python train.py --n_layer=11 --d_model=128 --n_head=2 --n_kv_head=2 --head_dim=64 --d_mlp=512 --vocab_size=2048 --activation="squared_relu" --norm="rmsnorm" --norm_place="out" --norm_eps=1e-06 --positions="rope" --rope_base=10000.0 --rope_fraction=1.0 --qk_norm=true --attn_scale=0.155 --bias="none" --tie_embeddings="early" --parallel_block=false --extras=["local attention windows", "value residuals"] --init="normal" --init_std_qkv=0.0367 --init_std_o=0.0367 --init_std_up=0.0367 --init_std_down=0.0184 --optimizer="muon_variant" --lr=0.0131 --lr_mult_o=3.0 --lr_head=0.00671 --warmup_steps=0 --schedule="wsd" --decay_fraction=0.561 --decay_shape="linear" --final_lr_fraction=0.0 --batch_tokens=16384 --seq_len=512 --doc_mask=true --z_loss=0.0001 --train_tokens=154300000 --steps=9418 --dataset="wikipedia_en"
Each number is 128 + 24 x the weight over its row's rms, rounded and kept within 0 to 255. Layers, rows and columns count from 0. The size above them is the row's rms in percent of the matrix's.

# layer 2 MLP up, 512x128, rms 0.293, rows 299-323, columns 0-63
size [ 92 113 104  90  96 102 111  91 110 101  97  89  97 103  99  95 104 100 104 103 100 104  94 100 103]
[[131 115 174  74 109 107  90 125 136 152 111 124 121 180  87 149 120 140 132 139  65 125  98 121 100 106 129 172 115 140 121  93 116 130 153 176 150 137 157 101 160 152 111 125 106 121  95 119 124 120 119 122 112 112 141 116 125 115 123 146  94 126 111 149]
 [106 127 111 125 146  95  87 111 152 163 188  96  87 146 100 127 106 156  95 158 139  99 113 136  92 118 117  54 109 153 174 120 141 119 168 131 122 139  98 102 146 144  88 125 162 135 113 111 109 140 117 139 146 143 127 151 107 139 137  87 125 154 118 139]
 [133 121 134 112 119 141 173 161 155 108 114 130 176  87  97 105 118 138 158 125  98 141 126 121 117 141 108 160 134 129  99 168 114 110 116 155 152 117 150  81 135 108 101 125 142 113 149 150 142 116 118 126 173 103  73 117 151 150 127 114 109 152 127 157]
 [157 147 141 136  75 129 145 130 156  95 128 165 125  93 121 128 149 106 137 155 118 149 124 145 123 115 125 123 136 155 130 153 124 136 102 148 141 113  97 139 116  80 125  67 151 149 108 117 115 132 121  98 109 118 123  64 158 169 139 160 148 112  91 126]
 [163 136 146 137 130 122 118 114 107 110 114 139 129 117 122 120 127 125 114 148 118 150 128 120  97 155  95 183 116 158 135 118  99 122 136 121 100 146 130 120 136 137 123 118 103 197 103 159 117  99 151 111 185 125  84 141 142 132 130  89 135 146 135 182]
 [110 134 154 140 107 104 171 112 107 176 144 131 111 107 139 121 142 109 141 108 115 139 112 107 119 100  89 116 105  68 100 136 111 127 158 104 116 156 143 151 155 160 138 146 145 117 172 132  70  85 151 117 149 130 160 134  73 144 176  93 138 138 158 162]
 [130 101 111 131 107 131  81 119 138 103 123  94 103 159 150 144 130 147 117 123 160 161 105  92 150 137 159 121 157 143 142 120 133 114 130 148 132 147 152 174 123 108 109 146 120 131 100 102 135 172 145 105 103 159 152 117 146  64 113 111 144 137 145 108]
 [113 137 166 144 138  97 119 170 122 119  97 125 116 138 147 172 150 180 146 132 148 140 135 129  85 167 102 144 111 133 103 132 143 150 159 127 171 151 136 173 131 133 119 165 149 151 145 153 125 114  87 101 131 109 125 137 154  84 154 119  71 128 146  98]
 [132 107 138 108 143 127 120 127 115 152 178 109  91 107 129 122 117 112 134  86 129 102 126 164 119 121 139 107 117 134 115 104 153 114 119 101 132 100 130 144 156 126 121  83 157 135 126 147 137 135 165 122 109 163 156 156 114 151 140 166 132  85 134 179]
 [130  89 126 115 137 117 150 111 108 110  94 143 101  95 159 100 139 107 119  64 115 122 120 120 136  98 149 162 151 148 140 150 113 151 140 139 159  91 102  91 123 146 153 121 133 125 105 125 132 151 113 102 132 152 149 139 119 126 162 127  87 144 141 103]
 [112 159 102 103 104 138 118 155 133  97 110 114 117 106 164 120 120 130 147 123 128 129 119 181 144  86  96 134 166 173 137 141 124 105 151 149 131 130 141 141 102 171 116 150  97 144 120 104 103 127 145 113 144 106 108 114 122 148 106 141 127 108 163 110]
 [116 132 129 127 127 163 123 185  86 104 133 140 121 127 183 133 107  82 112 131 100  52 167  87 142 143 130 112 104 138 103 163 114 120 119 100 133 120 114 140 102 108 137 111 149  90 142 121 106 131 149 113 128 135 105 117 131 149 126  90 142 137 104  89]
 [129 139  80  84 120 151 138 138 141 116 179 110 111 138 148 143 121 147 105 161 127 125 109 160 110 154  87 131 176 151 113 145 116 126 102  80 145 114 126 127 124 109 108 118 107 145 165 104 138 121 132 111 126 137 152 129 106 108 134  69 128 135 129 112]
 [ 70 150 127 130 130  93 145 169 162 110 155 123 136 118 115 149 145 168 132 171 147 169 144 146 120 107 169 135 106 126 159 115 129 130 110  51 135  95 101 114 114 104 140 122 169 102 139 129 133 154 100 101 148 128  94 103  91  82 107 148 120 155 110 131]
 [123  85 152 140 120 137 133  86 141 131 150 154 146 127 164 102 149 123 129 112 112 132 127 110 121 137 124 119 175 108  91  74 117 144 142 112 136 107 118  95 127 114 106 144 121 119 142  84 116 150  85 156 105 118 117 147 136  83 111 128 134  91 168 132]
 [121 122 141 134 145 124 120 155 128 121 127 122  99 166 115 151 124 139  88  91 158 122  92 130 127  94 123  89 153 106 100  62 150 105 142 113 140 108 172 114 142 144 140 150 152 155 142  76 109 125 153 105 168 146 141 126 154 114 162 136 160 139 116 116]
 [154 147 160 102 106  66  99 107  99 169 142 133 123 154  88 119 140 153 131 124 132 140 139 133 113 126 136 177  71 156 138 151 153 184 181 171 139  75 150 114 156 133 163 127 121 114 137 161 132 121 139 103 147  93 129 131 121 129 105 125  86 115 166 109]
 [112 108 130 134 161 126 157  83 153 122 128 147 121 144 159 151  92 119 153 123 150 137 111 158 116 124 135 104 183 107 130 127 154  95 146 137 143 141 143 109 165 130 138 100 154 102 132  86 164 156 149 101  90 120 125 157 137 143 134 155 130 147 168 184]
 [123  90 146 180 153 125 180 105 132 108 125 127 143 104 166 143 153 144 120 140 168  73 129 107 126 128 148  88 118 128 121 102 125 140  80 146  84 159 128 128 170 120 132 129 186 145 155 174 135 154 122 120 122 112 132 108 130 152 146 134 166 119 111 130]
 [143 119 127 145 127 118 122  59 113 144 160 136 148 112 123 109 134 116 119  79 135 155  99 144  92 151  87 108 137 121 115  93 165 139 108 140 144 119 112 123 121 111 121 124 151 159 132 124 153 141  98 115  78 131 140 103 131  82 148 124 146  94  99 125]
 [113 137 109 107 129 106 122 176 139 141  87 160 154 124 164 108 143 140 124 142 131 160 120 126  90  87 155 111 149 141 142 158  96 112  86 132 165  91 117 142 125 111 139 174 159 146 140 113 109 121  71 116 122 127 126 153 142  95 131 116 135  89 127 155]
 [101 138 118 145 131 134 137 151  78  99 104 109 105 147 123 122 128 106 125 137 129 107 164 106 129 145 122 144  80 135 152 121 165 129 117 167 100 100 150  87 152 116 157  91 119 167 209 104 139 136 106 112 130 118 163 147 146 138 158  84 122 119 121 121]
 [106  98 160 128 155 150 138  71 113 154 130 134 137 114 118 120 120 169  79 124 129 130 169  95 100  77 157  94 132 149 114 144  94 125 111 107 102 129 133 161 144 107 116 114 139 142 155 135  96 109 153 154 180 146 112  62 153 123 128 137 103 104 112 120]
 [120 151  65 149 114  66 129 112 110  93 138 125 152 123 113 131 132  86 112 136 127 144 120 138 112 144 133 152 125 110 136 137 121 119 178 144 121 112 110 157 136 131  98 162  95 117 147 143 107 155 155 138 132 113 143  89 101 137 139 122 139  89 107 145]
 [134 126  97 172 162 122  94 134 163  76 162 109 147 163 135 137 113 150 119 125 112  98  61 117 157 158 116 138 122 149  84 112 139 101 113 144 150  97 148 140 162 101 112 149 103 110 113 139  97 132 147 100 111 170 166 116 151 132 102 123 142 146 132 137]]
# layer 2 MLP down (transposed), 512x128, rms 0.0699, rows 299-322, columns 0-63
size [ 96  99 101  98  97  99 107  96 105 102  98  99  93 105 100  94  99  99 105  94 107 102 102  99]
[[127 122 108 122 127  68 148 114 108 115 126 152  91  95 148 111 181 116 126 119 129 136 124  72 158 175 135 117 136 118 120 117 133 122  97 134 147  97 115  73  97 155 102 133 131  83 116 158  97 121 130 139 112 158 123 120 126 110 144 132 128 134 140 106]
 [122 131 115  79 117 160 142 173  94 123  86 114 168 132 155 140 107  90 128 119 111 137 136 143 168 148 132 152 107 125 121 151 111  98  99 113 157 166 203 128 132 105 118 137 104 152 125 143 116 114 116 115  95 150 125 117 148 137 155 187 107 138 152 121]
 [182 141 151 114 137 149 119 132 131 135 134 143  63  79 156  98 132 127 167 107 102 111 145 119 165 116 130 102 128 186 120 101 126 107 118 186 159 147  80 102 146 131 127 140 131 115 136 102  91 103 104  98 111 124 107 123 151 112 130 102 129 144 141 135]
 [137 169 106 116 131 111 166  91 128 168 151 126 125 137  97  99 174 137 140  90 100 123 137 179 142  98 118  92 160 143 130 132 155 139 128 100 145  81 142  83 135 106 101 101 164 114  91 118  94  78 121 140 142 117 122 120 136 130 142 153 105 137 169 180]
 [131 140 169 132  85 129 172 127 142 146 120 142  93 105 103 124 198 133 154 124 124 155 164 124 125 117 123 111 152 109 168 133 159 131 177 139 135 123 128 153 148  84  94 125  97 127 154 160  98 122 129 162 137 127 146 117 183  80 112 122 118 112 163 105]
 [120 121 120  80  93 133 130 135 102 124 128 123 134 124 166 170 156 132 178 163  99 121 141 171 166 136 165 144 159 122 140 106 106 107 153 132 104  81 120 108 122 110 113 135 125 181  93 105 133 159 137 130 132 116 110 145 138 112 121 133 117 133 106 119]
 [131 154 158 155 167 113 140 111 139 137 101 127 112  79 118 110  98 101 155 120 124 103 163 120 124 123 159 136 126 117  91 149 140 109 129 161 106 134  88 115 136 159 120 134 152 102 143 138 119 137 108 170 117 137 120 147 141 158 128  86 135 103 121 131]
 [124 123 148 116 118 150 160  77 137  98 130 126 173 121  93 138 117 106 105 124 126 131 137 113 159 122 140 115  77 113 140  93 106 135 111 163 141  88 123 125 107 167 140  85 121 115 151 120  80 117 139 129  92 143 118 109 100 150 119 134 126 117 123 169]
 [108 139 125 113  99 115  97 117 128 133  95 124 136 177 103 112 108 103  94 143 155 119 140 107 154 109 108 124 146 111 110 137  84 157 126 115 148 130 132  88 100 139 170 112 108 152 143  79 138 135 141 114 116  55  86 110 116 119 146 110 105 136 130 154]
 [110 135 114 102 116  88 164 160 129 118 106 141 110 134 108 138 186 105 127 125  94 131 136 162 133 114  96 123 162 127  79 129 150  62 125 104 120 159 134 109 129 140 139 145 104  77 127 106 152 129 119  99 135 153 138 124 116 151 145 132 167 133 141 124]
 [149 150 108 186 145 123 106 177 134 101 128  95 135 167 112  84 138 165 130  95 112 155 115 144 127 139 110 132 107 153 145 134  87 123 118 130 141  91 156 149  96 117 112 121 124 136 113 142  89 153 136 155 142 131  89 119 105 154 104 110 139 143 129 117]
 [143 143 142 115 135 124 125  94 165 130 120 106 139 121 107 188 129 160 125 162 151 154 101 159 142 111 161 124 141 129 139 139 137  95 164 160  96  83 162 143 175 151 139 137 157 153 130 152 139 135 156 128 126  90 153 150 127 103 126 139 119 151 128 122]
 [100  96 109 152 141 118 148 131 160 148 131 114 165 136 138 106 115 152 174 135 133 143 142 110 165 111 161 134  79 150 116  96 142 129 121 144 110 154 141 149 151 133 170 154 153 105 120 148 133 129 152 107 127 173 126 117 123 137 150 154  85 146 145  93]
 [150 138 129 140 128 189 112 141  98 174 117 143 136 179 140 134 157 107 138  91 136  68 139 124 138 151 130 164 119 171 144 110 142 114 133 129 101 151 116 115 139  91 143 126 127 114 105 143 142 158 147 140 131 119  98 146 153 156 176 129 118  90 108 121]
 [144 147 148 132 113 118 145  89 155 145 122 129 141  83 133 133  92 150 141 142 115 155 123 148 152 138 152 136 127 145 138 141 126 128 163 120 110 150 157 126 144 107  99 126 126 147 156 134 106 118 122  96 138 121 141 116 132 184 134 145 153 131 121 117]
 [131 138 162  76 118 105 147 144 121 107 116 125 131 107 166 106 183 130 144 156  73 140 135  90 114 117  97  88 129 125 143 147 133 140 117 176 141 120 155 111  86 146 121 129 126 105 140 161 109 158 147  77  98 100 125 115 146 156 162  91  83 137 122 120]
 [143 162  91 160 146 140 148 148 109 128 124 159 130 165 127 110 115 133 146 129 166 115 145 118 100 105 135 123 147  80  98  78 109  68 114 112  97 125 118 154 116 117 112 143 141 121 112 107  79 149 103 165 119 115 120 115 152 148 177  88 122 105 113 127]
 [147  89 115 116 125 171 124 103 124 103 123 154 158 137 114 119 134 125 156  89 179  98 106 140 120  96 134 132 171 168 148 124 148 123  87 104 122 133 140 155 147 135 114 109 132 122 135 127 110  90 134 130 126  97 124 139 159 111 119  93 153 162 156  99]
 [154 150 133  91 161 152 116 186 131 130 139 127 144 155 160  83 123  87 105 116 101 141 141 107 166 136 158 128 119 161 145 148 120 103 141 115 130 122 116 121 120 153 131 136  91 103 129 100 102 109  96 157 138 146 136 144 168 147 126 143 111 175 147 140]
 [115 119 141 143 128 150 140 160 132 114 106 101 157 134 128 117 135 113 146 172 143 111 132 134 155 127 142 136  80 139 145 178  79 151 192 141 102 206 169 132 121 147 138 141 112 122 127 140  95 122 179 143 141 148 117 151 139 184 132 137 125 151 174 122]
 [120 187  94 125 136 152 116 141 109 126 209 146 124 100 124 121 159 108 124 161  93 183 129 129  95 149 144 155 119 114 140 119 110 130 137 127 126 129 171 137 152 114 141 103 122 165 115 118 111 125 155 149 134 117 143 114 105 109  83 131 147 114  88 101]
 [121 103 106 117 136 123 116  78 175 139 166 113 136 130 138 115 146 120 160 139 124  88 140 113  94 127 119 106 131 135 104 166 137 134 102 102 149 159 102 193 128 139 116 138 147 103  91 136 133 125 117 141 146  93 109 112 143  71 146 124 101 137 116 103]
 [161  93 120 127 133 100 156 150  95 130 166 144 131 150 115 145 162 165 125 114 149 159  82  90 139 124 130 111 163 152 135 109 125 131 117 155 175 151 118  86 163 145 154 166 121  98  94 135  82 118 115 134 125 159 112 118 159 141 134 121 138 162 137 170]
 [ 89 147 146 126 145 112 127 167 152 155 160 145 112 158 142 139 124 161 136 116 158 166 156 141  98 133 190 137 125 145 112 142 174 160 135 132 134 114 179 131 117 118 180 130 124 116 135 109  99 154 116  94 117 145 139 126  97 122 141 128 161 186 126 106]]